Weights of a small GPT-style language model, trained from scratch on English Wikipedia.
Size: 9 layers, width 640, 10 heads of 64.
Architecture: RMSNorm before each block, rotary positions, no biases in attention or MLP, untied embeddings.
Training: a variant of Muon for these matrices, 581M tokens, 4430 steps.
Each number is 500 + 25 x the weight over its row's rms, rounded and kept within 0 to 999. Layers, rows and columns count from 0. Numbers have three digits each. The size before them is the row's rms in percent of the matrix's.

# layer 5 MLP up, 3200x640, rms 0.0764, rows 316-424, columns 128-255
090:493545488510512534506484532548491531521514462518511482536503471536517534499502477513456473501489506510484480508536496507521520458532480476494490531454515515479529529507499489521469545502533554548504522477524495500451479505501472471515509481452509490503489497537485488492510500480494472530487478467480506484516499497498517496494510543478517505523480506545485538469516501531508502500501
097:483439519433548548519524465484519509504496456510449493529488512519489493513494495494502491543475568499476510493493501519465478484504506554460477517487492540498481467503462552515495508480464492482441520490499457502470505489456516486513556498487468511461511538488491518499527512547507535524538534513491515496523531521501497503482529542536542466500574485485459537484557500499542484538467
096:523484531512531506467493531505539498484513472502509539480488522513493509523490475467494501555491535501517483506526515504526495472462517510527513505538510492478484483461493514484522441512574508475528500458511520492474478490510527505486495516456502477495503502522522491479535473531536520519551495473499517492489492494448532479503497496476503517519475540479485531452478491502496509486533
094:505463505493513504504505534511502488499511468483485479479522474519516472471473506522475537452494483449474515450532500493502491493483507519509546488530473513506464503515500490444517464478542485517502486494541475503466513497494481503493500499511510542485456477469483467510585528464502505534523469504530492512491521488512497515512538483492505509517500479489493511513490499494494458531531
090:485469490491494509473499502498528501497541529535529512493500520462539498517549514531510481503553454535520523509493503511514484544511485450493489508456441485538483504481519485527481474498515506473497524463489538539504483478512503515497512505511498501498503490491523494513544470512506462527559476497506508473493459510491509547518486548459558467486475485507519499513510551482542477473488
104:489513475502507499470552503489489505520512523538502481504490531501549533485501489493461495535463509469504508506519415499492513540475534484465449463547532504529498518488492514437504544487547501497499489478475496465471486507501495508509564502525473529487448486490502505542506535485490480515555542470498523485530506521524504522531506520459492511539492513548510525496475504504481498496504
089:466522486540503458498469535500442523487556476478466536499505499497494515487481519488507513476550528494487471540506513472461455546508498508511502549500500493490489534491463504502522537461543504467540475486515537518469501524530454503459497505519486501527477509513482470508492455510523493512464462514520458485503516498499524536499503505459499509524489479478470476490456510459536484475475
106:530444493473488474490475489493512481510504553501504458485506520542528468473501538494507472466502490505526505489488499485471495531490536499515509505510479519493499516539523528491526532501450466530460537455535470475489483500518523512499516482471514494504522531488486508527524510529533528490461530462563509464515507555491459540514457480467543484486496528487485454529497501518477467529475
102:531487491480486506510512485485527458458477503500510482508523517445471524470558538516510452533517493502486468497535510510545529502450490512523515546479511505505495488489532497475488555487510512506491517531469506494529500514492492473489526503489499501490535518470494517568541492512560456498492477471528473479521492485481511515476518503486529489493458473503518508458484474433453534495555
132:527503489500500519492482533517507523469489459484478457433460525464538489529477465495501477493499478514514530511508476493488492485467526521516518480435491513471516495553488528487488498481510504475473518513489488483473491505512496515496496546462503475497517506462484494496532503489509481456466498514531515491491506510511485539522450462506537482545538530490494542510452487489520505492564
097:529510518506479465445488532516450485518537469505564520509522554476502476489482545514483560492483487493504503522510517510520496545513531528479519482506463523491476488544510506497539528526457505524488482467498450553507439488448504523492481486498501533497484514522514463496484510490505470471506465494517464470523490542492501521539492456501477476494510460515485446489524491508524478479473
093:572525456523505489472491498522516473526447517483475491528496527533530434495499487480447489483507498467483479500465489500525547487533494499510516476533465519485491552482495478498522472474520523507500483500536486468487519483484508474463562466524475441502525466546503502531517453460433524507573519525508488490510538507477527482504527507503500505506453478492470533488423480523476471502458
101:504509505519503509529480498451529492535452495515515502494461516506488553498469460500502485509548522462510507500503530521503501509515472550479489550504532491490540522478543465465466534499484541553509500433516503471473545527493477481521513518511508501496453495500481498476505482538481518512520515516491510507529531470506505498484510463517522472517523505485528489512453460506494502533534
099:472486568463535530507469477539483540502467468473496513468499478511492527509474543505452495519529494502501509440453506502474474502463503517497480514468502499523506493496519471518491529553503465485434550522510575527497490507483538501538501495547529519501536523481522488476550452521477494513518534475476509501507456537497502503516516474509476499506501483522514511476521477498544499497514
102:492473524509511480521558519552511510467462516497510527524515508509497503487454506465531489475479470494522487504485509460473498518511495488491481465537519453528460471502514492493489527502441506527469468512522491500459467508497499577485481527519465501486462468501535482528530481498479507490523510507503471479494520518470496556511457501490474471439530496494513469480513512494524485486516
109:494546511470477480470517477526488482490529524477524538495513526506491476538522465518507542502489509511489509494514474525511474522464465515515484496498479514453494519533527503511472473504503500472496478515516471466447481517497515504514464534551495524500489489529517508493494487505464503459503524468466453537468526507488490531493489514503478504478499491521488475517553501484533482488475
101:487525513523502515555472487473504483489496520477507501518499489536456466489506475530472493450512509539475512496499488472565483540521484490535498514521517511475540476557486458478449516552492494535488494513515477499489463480485490517536531546497505536503466511469521496493439500493504517519483534508533513525542482473478486481477542487489496528532500526507451491475513475494511498547496
105:527480488510498477492531508502482525534498514477493479499513489483522495464483449486493497445546515500490501473498505481487496541504466483495499500531490531477501455512487498531504472524495500530490474437568522461473513495524504493490509519481459501475491463525491521456532479469533435488505470491508507449461493488492515487484500488539486525518515537482503497511523522517483481504500
097:509471515475445493553484511534515497513518483476506498465476508507469525515499531494522514512461465492474488501515509497449519534489494524562489489492468499478487497508501548509468511481528493535502507489501511534502490526499515428467487535486489515513493517501477527497535471551480528530479533510471497483471514494461482499503518525500493491462443439458448513477521500543491476491499
093:544523447507483490523490487525499513483497454514516497484507488537470489477503532529487483521518474465556489514497511484464492491511528507498479472544485488507495514561477478469481480508476504534509461510466505478485515478439495488507494501478500508508525502524485503494497497489535502513449502520519505457520493488506502560551508480487476480462534453501509508439553497527542498516523
093:488496530515501510524488494487524491472512495519525479491442501447492490458525541483516462472501514457451454485520504501520541526441451477553494477521516523474518534517531518508493483482486503476435482514475491508453465479497465506517456483474515476495542497463499480505471483464478496501527510467514500533551485490504531487527496541518513491498497517463482484510553512469497507532536
098:453568483515503493476502525510499508504492498494500495498545477512544518473487508488495483466530504508506543527500518471493474527532490527525485503503474494544477506497533512464481541472493477528467498451514473515518467526504499508470482476515451543486484526538464535523470512482512512545512528481526502501491482483481470534484505438560516510485539476506498531505525495533523527513523
103:488502492548517506547505538466539508478548509498505479519521504490490528523459486437460515516539501500530491530521515494497512459539525527498550472480480476508491485526500480536548544473462476510464514478474460495520497492525489489534486509511545510532551507508473531485484463479484470521464516518516482521492495476483470504442512504484455508487531521489504493524520494504566527518509
099:488548510479506471515510528508472513536502504524454486530518518500504536510463535466457486499481521499543479505514498504535501478509545500455466537467524533480472485499493489542492492484521462482488487495502491466516504497461452498537485464526550531453462475539526467547486504456528498473502515483524507502491507518493473502486481509494516493482522487490451515508546495482521524531472
098:455524508514475500493481506550529521517494535483488485546515497545510481510495528468501501458525535562516551534509477493504495511498531487485504470513493530507491498522533506537457472489538541518491455520456532466529521496485483514502497488530488514535487524527499490445486511505516520506537564504505564513516512503516522566493536461539561448502562477488501493492477532469480520498495
094:538493501561511511484495513553478558526468447449517489482529480501532495493478509518508520502488510515479506524526502495520508485479483536557485518499569492519480509448492492513451514481517515507459487496482500522483537476506532517537497470508494458485503494542467476459514501530503528484487520541486466462477484440487554484545500518495545485485536504447465507510498464505514471505459
099:518493451531492519496494529510479486481514521489413504517515493496488514500511490517552534492513531477454505501535484502493503502473482525469511540488498516531514514469501541462504527485546493456471459494501482501503436474513528484478516512532498495502484546547493505475536518519545492488467520474523539519470507510488492506494511471497490541478480537518529492486477513508490475513517
108:468515472488475490485489546492557482508475505495463476519556486511505461477528488486477497523518484529475512485489528497535516479477494503540494507497476463475472501504508505495497468521509530530519503559472507432522500462512553495504487515520495463489448460512510491469470501497512515534475505543502505497520564531504478493499462526526517494497482520523509518481558501497487515486474
096:499477500443476507538517475535512478524485489506490497518504522536556516488505464515513482469508535489507536512494523490484506501551498510480502501545512522505507516524542450514512491476500478476516469518461461506500481537556543488483513465523465507497489495512484497521467509505491499486480471489509478484459481476469484500489518521498467519470515481514487498485488493492457482483434
100:508520510476514494469515517493466456514480528490510503503477514529496484499539486510501481447514511509513467512506509477492492484499507535504511467429517498485476499501450460548489483539498486500478514494466494465513534533465522519518527471502503486517488477481471449465545515514510535462491470482491546498472491515479501484537427500504476495472502463454476501479517510447537517527512
087:471525501527471528496501526517508449504520486480518464510472532506474480472513534500548511495517479483479471529518554528504545497508510481488491499491492468485461495474493463512475513494521497499520486480521525486485499525505532521488500488474457445526500455485501486488505500503477514479548540524506471507542502467527518501487536515479551458542520504474465511498538493527460435518520
091:490534507477493467509501533519468494454521479561540520530482446545496508490474526489525525491507492511496516493467478468540490483516526490496509499533473493508474556486483457499453503487519511490512493494498459479468480526500493462499525520492472525510507536523546530500489515479519492441544516505504461483449474524456480529497483484459496476546491501542494494479496447535533473499468
105:469527476497517513492463474478499497485495518530500458524509473497457517504497521476520504529505508546532451541476458496525493484488486518513518503509517476517511450510524477508511535529457491515512508541525477525478497504510480534564475497505507522518517469469453441506521476476488508518528526465465529518482439510515525526491471514490516454472491518518457494442513507524467485473522
095:510514513467509489495469518466495494490494490488444510529511514488513528478529520533486512480482518513512509494509529509478513470502508503490512497466516494511469459457477483473513493486440507512483485464504540515464514519477524456465489516472470452478512505544496484486498474495484502523450492464479489441525518539476509459467471516510500522515464485517497499496499482511479472526519
099:507533489476525555548513477479495479485512525477486504513495496515515481499504522513474473506489505494479484484491521513456499543566520515516471496526519533529512516515539480507509497525464496472451488475451525511474501511516557465487479477535492517541532536504531488548470499537471484526481516494504472484471497504479521481532531489486463482525497462498559491474488486485487513457519
094:527488516465474467507533480556528458465447522508578461471506504493528526516537499499506484428472512476546511523478501501481502496519545503488490509468530486505473474530466506480508502498514483498495507542477549497472472528505494476514504475482523496502490508531478502511504493499487510501507492507474471481529528475490502516483510506496561512512493512479512522487479481528496468476525
096:536534489506482462529496524466478500481504480468508531506513497525507505571450496506490524487438546520525490511462502503517537491503506507458497461514523510496501473494535490515537474501517477504525493505516508505485497485510519485535440470478507553522513511475525503509535490498492455521504464544505471487513466518457484498541511512481511492503559533526468517483518547509470519504474
094:523489524507461475510523526499509471527502552488475512500531519528495502534482505490540506451474501470509524478494456510506486458528510514540499482509494507504507504493534496517502482514519568494531525534506492489487498503506494481492508486442468505516481503488492504470505513544466572498499515482509493506456531450492523494502457552554485484527528483495514496520545522516477543501478
096:503504503509537531506487494522471495476498480532539459577506513505493504489505511460550514496516491479509521509493455526501505454523481465456471460494499567519506526482506470494550497509536494499462501507499502532497515503490522539496496468489459502498519429500508505498509482500532523498491501463513524557540536508467497503475506468490523517513487520514498471478527447550532509509514
100:486508500553465513490504487546525480500508486526532534482513483489524540519532469551513509505487485529448479523520508507492469510507476481509514483468506539488419471486467482513475477471475498489482493513470499501479504491482482497490518477528465501497505475484509471478542499454471565503493488519470461489531521526485474495484528536472525504473485441522497483446519532519556511524457
112:469449479465441525524487490460492477537492485499509459504478518501499480510490519491461479443512508519478530519495497518455527492492460516489472516505443502469531498476466498536509488481477466481487505558484527455480466487512486482511501511528490480542462520485471447504498543495504490499536518502476501472476505505506498499483465513521486510521497487435513513466508503448513502532497
097:467500522543486526460489505434461537550484542554500463502510511509497503487502473476522495516483518518503487529478530479520574505498539518519475504543483530490458446493503492499472552520506539498532473498461498494537493500515529487519481478534470526556479477519510473468513529522449528473513484535553505497472508497482470489493547525485482530522518498495513486521495488439523505510531
114:531499503487540502553530483510495498507509507482502515502544498542483491491461482464480464505473498519513515514533482528482499510509496513485526507496538475505489495496497475493538512524503530527537442541453493494505479543501502476511501502474459496553454541478519498493513475517474498481483492509468497525482453479542493507487519523447488519506477501458528490470503499515482513527518
105:539495513515490480444508510532483500521473500506520513531486493517539495495484538555523496501477488503523508500540490505465496485463497486519464485480480504492467537510538490482479428505471525495464513491509471517437499512505482546538496509518507485502497447514473494488522513510478473525477449468519496541483463502491507510474498439521492502493488502506479511483494500493496524572512
088:499505520545536483502527467493509532488488490546516515508484472525571481496488487496486465480495495533524487499501539516522472507534507505496519454503508501498502531525534550491525478511464524537475531506513461477509465478466515507480527493490480577497487500492494505465529444503486487498477525521529487478492486510532510538493486487506549426498522543529487503507524492538501459547501
115:515522470527551455506508459469525501469507488501508466491577469515515494514507529505467489487495508501497490458510545474480514482471509512525501462510484524471529503443492497505508505510503439527491541492497474527510536490482501510491483468497482509540465537521509538465538510520489483507505482477504513493487497513512485553502493492509500544471497542521529511508503465525509520507518
103:493503558512445567520529475505539495462462521480499522458457503511489549466491508482511518472513486488508522473529534535519528511472507506491530466516526491514503469503537511500493490496485472441495513492550515485505513475501517501454505479520504477497515511506478504473501487535542486490521457510470509483480496498480445484515481515512509535489494526506520497455494496492512482501512
092:536516484481510519538517542494500501480498494484527519523479498471481502464511529533533506459453434531524451478438506473486467487494506516497496476483568490493509496474510517495522486501463513511470505512486506518493545483498468520483494483496504532460540517444469473426486518504484490507514550484523448506467504494482480516458499536508506467460485456518489475507534540506516522528538
094:474513529508466488491464537518457516475518493514537527507502477493448488464493496485497461545520515531499499516527494524462494547458544490462539479475510478498524455459505493544480484465487482488492471523501492470515517477514459496523470473475500501487462530481490470530485528515496505489513495483512462521467486456497524454523484569519469506514525444455505458528504513530519492477491
099:502500482502501546483514528510508490484475510513512548471551535473475490465459508457494499522518473482490511526504491500531502477486498540513469532486517486519490480459465473443517470472497503519489576477533508519521510485478508502474511513516479511491504568515519481507502538512496513540533474479471494502496502513535471528534545521513507509529486552521485507531461497456508502477505
102:510533513479495498499491493506476497539489505512500503531492540523507493503489480494481504480510526549487535551482480491497564478490500462534540517496479536513535501535502474543476522511465535479498524495486517507494494534520515469496525509461473484518507495460467487522498552481492515481478477493486448537531476502465502491518488488461508495532533498480498523460505490529515508529522
103:532493509489468493444484507510518525485479495488505485505509497526494499489504480505516487494504534430493507536489470540523540485477534501516512512490495499460477545462467496505455521521508497497499502501498529505461487493498545473509487512434518536494539506514501456468487508480514429478550500532564515527524488483464493503447506563521510522525473489487463507511477508486522538494498
101:484508485492518504552511514485520460493509496483489490506479480499528495487480461537488477477524485542465508546492478494501436509518465506511522512548444466511510478495468513505537475528517449502498489477534483489500521519510495496509486517489487501533493442504487509529501522461512558505507511496532491478518463455497482527467484532474473518500528491465507531504509472483492491524519
103:484505506496456488491521474501504448486476490432531556524477557527533497523513504530524551500446510463472523485508515490483498452488516519498466436472462496461557494501510518439487540476484445475511533522517542470498514469479478485508507530455560474497471472470494495514477498502486468525494477507518506507450493489541543468497475534493520539523536526500501532508541470477488492474499
102:491557502480493487508450489511494530488495518529505513489561500498472491489490483475475463512506518465505443527498491547533545471468529521502530472534491473515442534498524488494492475491529448495474464482454499529477493526447538487475498522515502538507450499494477496471472528497495509503502533495502503483483511505510502507488521525512518458496499504513499481533486452445506522462479
091:497504515531502509458483514516485521486526499502467452490491485531529524455497490490481528515462508464479522496477519500524477479491546503477509524463542514484520520501510526483526526465525537549462542462518509520482531467483457517499485472478497510461546553502503457515514537530516499534452518479464482522523519530533542515566476527498551536469480505487471482516514516532527502513507
093:448530515505486478497500469507501499490477461491512509532490512456497484505502519432489503487475496511506496511499557542460490470533531455508531519529508489547520526489460462492513474453510510504490481495483507500446493491536486523484511506474518554498488491503467479481500529552453496509458484522496516471525440516513486552445537527453501488508493550489501448503558513535514506526489
097:505502480501519468508500496501510514474521503458500520538537504470463509507517506481483486488568490496502509474476541513528495484508505482487471501490528552516515513492520508545478496482507466494495521508479506493522525518496542496501571488479475486513522488488510485464490476531459495456542466503494500506469470521536485496489496556440506512484481462497541466482494495477526510506507
103:488491475482523466500533496469501462484467522513438517522451506505515467521512535523513488529503480542480506513479501505511463524545512507473479514497472503502532467481486479536520495485540466520530466530501498518521540478503526457500474472500488505503502495505477510548510518494481479477467501506476477523509458526484499536481486431505519520480466496513511492467496522515455460490495
094:481498509520506502476490494488502472510487479520504510491526477510521454514471546523487486491467479529476505493463473508518491496539501518513471526481496470529550507507469503468517534506514570526507520525488499507548517524491505536502492513466470500482461474504497527475474491490472512490518493486511478499522561479527465457522503491475510531487474530488470500486512493461531514505497
103:481445490501482463543512494486494504472509475521439502539502521537462511517500478493485546485508493492501514525519475506483466514553418511518509533514507537515467538545525510495476501472468498533532465496485507476493497492455513519523508489483475481522493467487531512490512517517501483501463502478480518483524521511497517526456491451505519511473500486501516520470495496496536521525486
107:504509510488522493502475544544527519473533464501477492488520537479467460482510522502466509518570483483525514514519513518548496506496510531504526516476526516494446562485555546503500496491493481496498547495499469501462498523504491511495474470518484469516527516500524485510514516481525497510505495496516508513485501520467483519501440454533494498516493507453479494533522516527463509512474
094:472524514490475505495475475496526487481462468533476505484492464537530450515526469524491537504497498543490505540508471536486500462514441558500484487473516523499512482526499505447488477474503521506496449479500509465476490542522457442483528533525480496495499479500460480512543477516517549510537579511486485504492498488460502461527488485531447520470504511540543495451464511524527454519501
108:491511488488489499485519500500475497503523510486500530509520429494464499463509497580483519437532520526467501457500467468534518504521511502499492509509524498520525480495558485523514514513460464528497492506547538531538493583520519473509482459489498514523524499497541487488525514507515493513468488560508458493504456524521534519529503488524498458489539465509496524502525511503541523532504
094:495521535477543530498486486506479460519539498498535516489498522471492533465507455471455493513469524506497496478508470493512491484504537510484521526491513510572482504503476457463467480501478507490454466510527542455536517549500500476474517477518481503473400548511462510535530487462477496463527502472484540473486510505503481501499495484491504482497483497523533522515481502495469487531503
102:458491536513509519503496534522538501479496546490477487487519466558507511544540489538509517458504498505532551475456517520541501525498538493474467517476475483512502527486494502503511541516494525482517501505479498479489504507449541496491498500521485459513523461461473485521493491517488481497528539498503491482504483487466477488533533517456516515490510523512475499525531532526450553542474
099:508516483534516480515489502520518497527507520539485544528536474515475483475539514511481510500562493528510515503477494480459507532516477526492507522547503499500508517496526477513517473467498497551505532531490498512496513499498563507524496487491448483533498443490500498438475510507481518530460498516512558460487531499463487470517505468482551538513473484449476527492505540492503478495455
093:454506454505515498498470492483504504493501492487521510508518509557505504508536527470490458469482518511477488541497494497476504515509482479500546482520487488524452477501508474500475500508477523511479496539414537543492496521500483523518483494508501484513580496535479491469437507477504534545496435516535495516493516482470521512576542460523501487456464558463475493517514503516517528496510
085:496517504540540485476532477512487488468445499490528488508491524505502487494476526481521427538471494535505462541512516460511509543535516481496513487505521504475501504481508499506502513523500495477490544473475521493509499518520481503497524507482452500524492500487496525496465494462527503477464566533515472497484567507492531495482508537542510524496500498486489510464514492532485489495503
101:505473448534535507491541529490531523504509504483514480518446508510509489468517528503511539452490500562498491486478497506501478463491506501496461520482509507508453499516466471497517492470456477482495477522517497503500467473492533521489501510511514549493463520501473521477554480507533478469520523499500467492459522514485486477516505496465499486477462528501485518469443490445488484532501
106:474463478519511510491462451486499503514512558472501496494508543474495497519508518495467479462578482480519492480515506514518540498499471495490443518470498504524474515527513512437479567468534504488479497510495520509470470495502517503478508468503540479536473490464498479501494514530489511480479506500515467508527519482490510471511473499507509519521498512458465457551526519509524492517494
103:544522491503478497484515508504479549485509491500501532540486509521478497510495513446520552549473471484476507511502523517507501495493490491480479496506473485495461512479492499478538493519453506554469506475479522478497502480521523489517509497526519461545497466454516477491513475498491569528522471495457507483518469504504496519498512473510486552502506482474552520517496499519517480489486
097:508466463486501508490484500478516463497503543469511532527498471471483508508525528476492458487513517501507495481504527439487509534486491498497509511497471519533487487519458495528478511527536503571472531477496477510465458518516459527502527492490504496516508503497499465481497475532472494498530529470495493416495512526541454497474530434467499501544486503445533565516510489473511481532460
098:506483493530480470516506510477529495519442509500481521508500530520491504493502476493512487487500487509486491553496530486468517499465524490515488470466502510478503466504528460517518466483551492537499500506491495477502506468503495490495514524475500525473459485535535494535508515478519478468483514486463510505491490496490558530506493507507516480479536483534455473467524559517505461465493
126:512439486502478509517485515507476489465548502462489505488492494507508530549482487483522459523490517544473515504458564523502494507509508478524463504508561509516444489462500486483499540499495514512526498510478517532534496493490519521512470501483493484497527518502510540469508459505489490503522504466471534512514508542491496490508503534458476440463517500484514539497545510507504500498484
087:496498463521522462506481562470499488552491486477533471498501537518506504505506541478465477478473567512530426496475564480526506488480486508522527506508493506476518505537502468495543524499517527501511522484521487474529507500491499540513490456502511492457520519520461482497497505474510497476463498540494521486504478572458509491528499511548520524512436531545492484482532513476523482517512
111:504460494501529486458479512515529469497505508523519518541468496474497516501477455468474511523498540497522488535501496466522540541485479472523537488522534480488486539477523496482500480514543523544469490509540482493526536500488498495577486539501533460521489488485521516456508567470524493497518499520483492514493474488491459521548490573510486467509502506497487506489473536509524513516469
092:528496496521537518478457491517467503477501484492475513508442497484522505475470500435480476493496494484507530479474520448510481498510534537518462524452527515534469507515521526482543471487495518481504509461521507532487485557526522533473512503480454503538510496492491525502546532474488531488483514460532460487497482464514491519482536459490463477458515456501480544439491465493501465493474
103:493501512437532498545503508534482477526477477489481488496489511494533511527484522536507474514521486460487525464520516527452537466468490518465528496526508522451536496488503467477491513528475524541494514496551504505536489529513505515491522522496508494480500508474475541530469497508541495480485449523482527515476482527538508532504524503481500478493512524541509485535535500511478491504520
099:500479444491485510486492520500517501473490510468460490555481516496495505537531512486504470510519520514535495529521508491525477495503453502446528486486511472496520463522477484485500486495498475538506492483509518495503474502509518485507456509526500513505486525504505450590518468492488525502469498499503490512496514472471493504529453528491471524494534517475489457510492494493469511485485
101:516539467478504520506486463511498490511459480498494486546473517496499477533527490493496501455520502530508482467580519478517512478512484478500458495461472525454495496524572502509492552491513518500458521562484496516510519463468517516471500476488457513496445512483493493465505528480518472506535480454483493449498475530508504538497514532532462500552485514480454505480518450515545483506476
096:443555469487485446424506519516494459520517545488492500510543516466476499507514549480496506536498487482485476467504515502505514488481434524495508532515466532517484533494526542474485512440472483473464450508469531522500507544498505455494545523491510496489492520488549514543490508541472496517533483483519494475487489509497454491503528509487487512524509500497535460512515557543469500472506
111:501532543461490469477489495495513481527543532493514490514489474499528494503508481506479485479481516502483502480501476517506492456482494475532518478465538522464531481470510507467477538490514475517502470461464500498470437488547496495520542516495490513490500508473513485494570506494524502498520556528542485508537461505509483521484474479511469497524506501487483540510477504482479472475506
089:494510544548484497495509505490501463479491515507479546506441481535488513524532540512495529505512503507490537500488504501510441505456521483506539452462533473479522491512521451527494518566535465516573493496524506473505469512484500450456478506479494515513526490477475486547512497480521443502524446490502491540489517488446506495500505493527510473500468500475512532441493549469493543508465
090:492532513482523481476528485474516513505467487497465568458542488459535479454494472440496519485504540503510506525490456464486523541506460490497516461459521468521481568487461496486482501456520502498459554540508489498500524519487480513471548499486454507454534479487481465499530493472491494513556527521503507499488485489440507502544487496499530493493541536511494494498437492477462480482474
097:497490496520461534530507501479494497466481445526516535526520541508518470483480543498506481505554513504527513501494484504532521551475505531491535511494502519498515452492493488533511490483524505530574509472477468529517524462505530451514510533521531493486504560494492490519481473492477488505505461483497517536449514453502490504491504526485510514507499539493521517499517510491490475471497
111:508542485500486488475534517488492532500489481486518525483503506454503507523510453487489507472479479475532499462540482490524515487472521533471555493512510523496486500519529527533534518491522532517527559480476470494511479463522476533498470537495496500502494515518525530487472502534514524461500480480516504508487498460489461498523480556514458475497526525494513499483514467525474454532488
096:480486550511514535474507533528496511424506531465461504504476475525504494494495474512518450471486484520513500491499523483521505494504497491506518545463503540506491506546512482487483487475509499490490516472510507472492501479479483514491490453515492497497515511482478565535536466511542528489473520457485496464442478509459526501519489477533490517477501501475524510511535459500513524493525
092:502527546539505463496529479477487539485503492496529537546493479522502561460487483514438537523502504516457457534502523483527492513499535527520472489502531514505527435510537499527507484483462505458519505506482503516503506454473519504529487496511470462498458493508514512469479528517527515491502481478468480451499503465487467521488498524463488490509510500474481508506444482439494479500481
095:480485510475481512529496470501558507479542495530529511453552491508466494495476475526504496511489487489487503509509520526484501476466525488479488515498529556476513487515536515518507471461461506493487507471472465485506484497460544536507550474473506494526485506510536507503507485512496541501530517483488470492497509458551474531485509507524464553529497540528499525456450499544506500507523
095:537488496485497518502489488435503463550520498511559483475492467492486503506527514467538511476501460537515527508505481499481508511535500485482500496489483492501491545501527521516538477508541521505484470533530489516503467512511484454521479481495471505491487519479482504493520500487474501478467477521477467495477502516510481479504491454441465505513471532501521505555483552485441486478520
109:471524499499534463483456511530531530505459540436538505510497491528546499496492534519500544483494549463542477540471466470517518547466512496520532498499497446514462513527516507526513513484514445522467470494532496482469450535507509513484489541474521523536493481529469554511530546578461492481529475513518523498510512494487498529518537547478502498554524511449473502495513481493509499510467
096:494506537450499472492477511507492490554505520504522464494503488529472471502472457493510451469531485512545500529546511506486477459532519498506479500521484494484457524481449494469521512527508519480508500493519528489496438490458487550507465486501489523513502494492548484501473502543489444454508482462491511481478470552491458523493537512467455483517595566462497480458522482506511522524489
098:522502524518483469499528530495508529501522516512502465481456504449511441502523494515508502468483506511497497495454500501441506494541517509495511525491543506490526500462469469505519523505501477540543486501545497503539543502464475462509488505479553522507479477494441503510500504540471520506471490523519513475485502468490499529502487496491487439520480512521493488489505472488500486484502
097:522477539501543464525528505471528507483538489452499519493510494536518509494576491491488493508534508496505502485507494492537511498480496516456480491575502517534511495512534459415470512539497509516499500526483532504467463510512492487469511516528475478514484490483546485457504475505487532455488482479515493491491480511482529503490534555503492458519474531492460455539500499525504517459508
107:497469503506481482519499472452518473507485498492537492509509486486518500456512510506460491545460507505473517465493500492487530521496540500462523463466499486494479474500477508510480517471502508496491559458475520490529528498503470437520499518511535475505495533521511500489467455546525524478468470530520485471489466505530481562474520442512542535551510498493480495517501523520469486526531
099:495503539451518449521513486502477542534473534494476477544516529473533492536461520494503507489543488487474515516524488496521509504538552544530505506501566453465513476447476512545520466516512527489487471506513529472473505489487512531497448518520505463538469516507483531449517548496497521467489471515504511489535467494511523482491488482491499469491509479472501527476491524466540525477494
104:543513475510518514479482478526510497500509494472478483538544466483512522483503559514529506497486433495483472518512537473523476478465490478490546490533510428480460466509528502512488541511503447498523493512542500458479487509472509529529482470488530509526521492520471501539521527480520489476519520512509510483535494502500504508505470517525521518507495471502445515470497497487479495444523
095:488468503546506556491453513469533482515473500511499497518483496497491493523488480488527526517489494483519543479551461480475499509511484484533510462454496563523479505470486496502516529482473494501531474518522486499446470490488492527484511505505493495525466491453523482505546479542534496549456541507500515486476483552492492520555458546533468544499523517548505487494489496513460528511547
110:492503498470514455516482533485524536479485509554486500459486514507481494526513461545525515543543460491512457436529532512509463507497500479490472503440519494543521521451492474497483493533515531478511473467499512499452484460486513475493550523535490491518466478527464501523540523505488518547552498530517508520509512490469485487513497477501508505516486509502492486501515458547473503497483
099:453489458532526462529518525502479485488505497474487444531564490558501517474530489500486483483535479455479502524499517521498505505526507496529519530508542520514490420530547503536523518519501428483497486507522464537497508480506521481474532497551505470493485484495474481481519474525519507432523470489456467511486467512472491485517517509517492512508485509488502515517493527493535494481529
106:525478531471486494460513491462529462522458486494483482510519526530480499506500502498508472507476513511493490499505491503480495476426445498488521532505510485491474498491530533457495465494483513518489538525490513463488524508495488513493492507463500471471457506506543481489517512521478493493463464468493494488476492522530511510530473506465498524496496537518487514499527517541508513495459
110:507542481487516516474515502509466461500491483494511518459500552480482475504506516488504505465449526521490503500485483557481547514544475535507524505471495501476511512513511523512532488511498517496478509469474488421496499498524500530479453458511499503517519490456492480498523511532552473461525562532505489499481531486460470516470503466497495499525513519477508527481458455508479500501487
094:513493466513497482498473482481530475506512465474478503510499481464451551468477481550492450497546510538499508527513474484495515523527574513566511489495460438513529527483498507548479470509509492478525502486536520471481496499518496518485473512512494508529496503532501478502550467495525509503488453529520507505500505489511561517525509461494520560524531519470476483499498529500502428501524
098:521488449497495533505503522519485440496458509485474507493539490533542459480484518467475501506488517523451443497525526500514456485501509495483476517537481504472515465482519485469500491481446523555525510529543517528472522501482449466516494529543488459520490502500478523504467510492483506481484490496504513514510485494545533507490490489475524501519520518489524484485516510491500519485510
097:510489481498481501474495530513481530498513488419528521510534502532447540458495546488526514523472498458517513481527458472475513495486522523515513506439512481524497467517455478502525518476561540540526514503490500499517475494499526483450515502493498504500445523457472481483479496485493497451482466526503505510528530510496500511483492464531490529512508474458479471492477479506527519520515
112:500505508478512533492467529443498489496494501480487486504545494490507571501447546480539483518518504513533488517506503472549466489470516500484513507481484460553516458519514484467501512458470491501493506507513485506502493517498478524519488489522477491499472492495523515517488498486490500484465551497538504485487490454530502506519503538482483516497430502473560510557518490496490455487504
119:563521533523509507494473492495492531528482515450490515502506467519457512495478531540509507461476552464457522504499514534493492472500530466500499452493488503505507506507545496486533479505528472519533491491512459488495524498503472484438488517494508480494480506531484526503523534484538548521518509476536539467472467483455533509510510500563499512471468489517490512486549474484486489479507
093:495577490475518562471488467519497481524459554504506470500515484496520530482539481479476514527523496554497541465502504535487506493480510515539499520523498524502484533462505502528500517495521475522450514526510549518491474495493492477454500532450504438523494465496481557478510515488498473509496484515534505489468493477523453497504442513506523487488482478503483502514486459510503526487477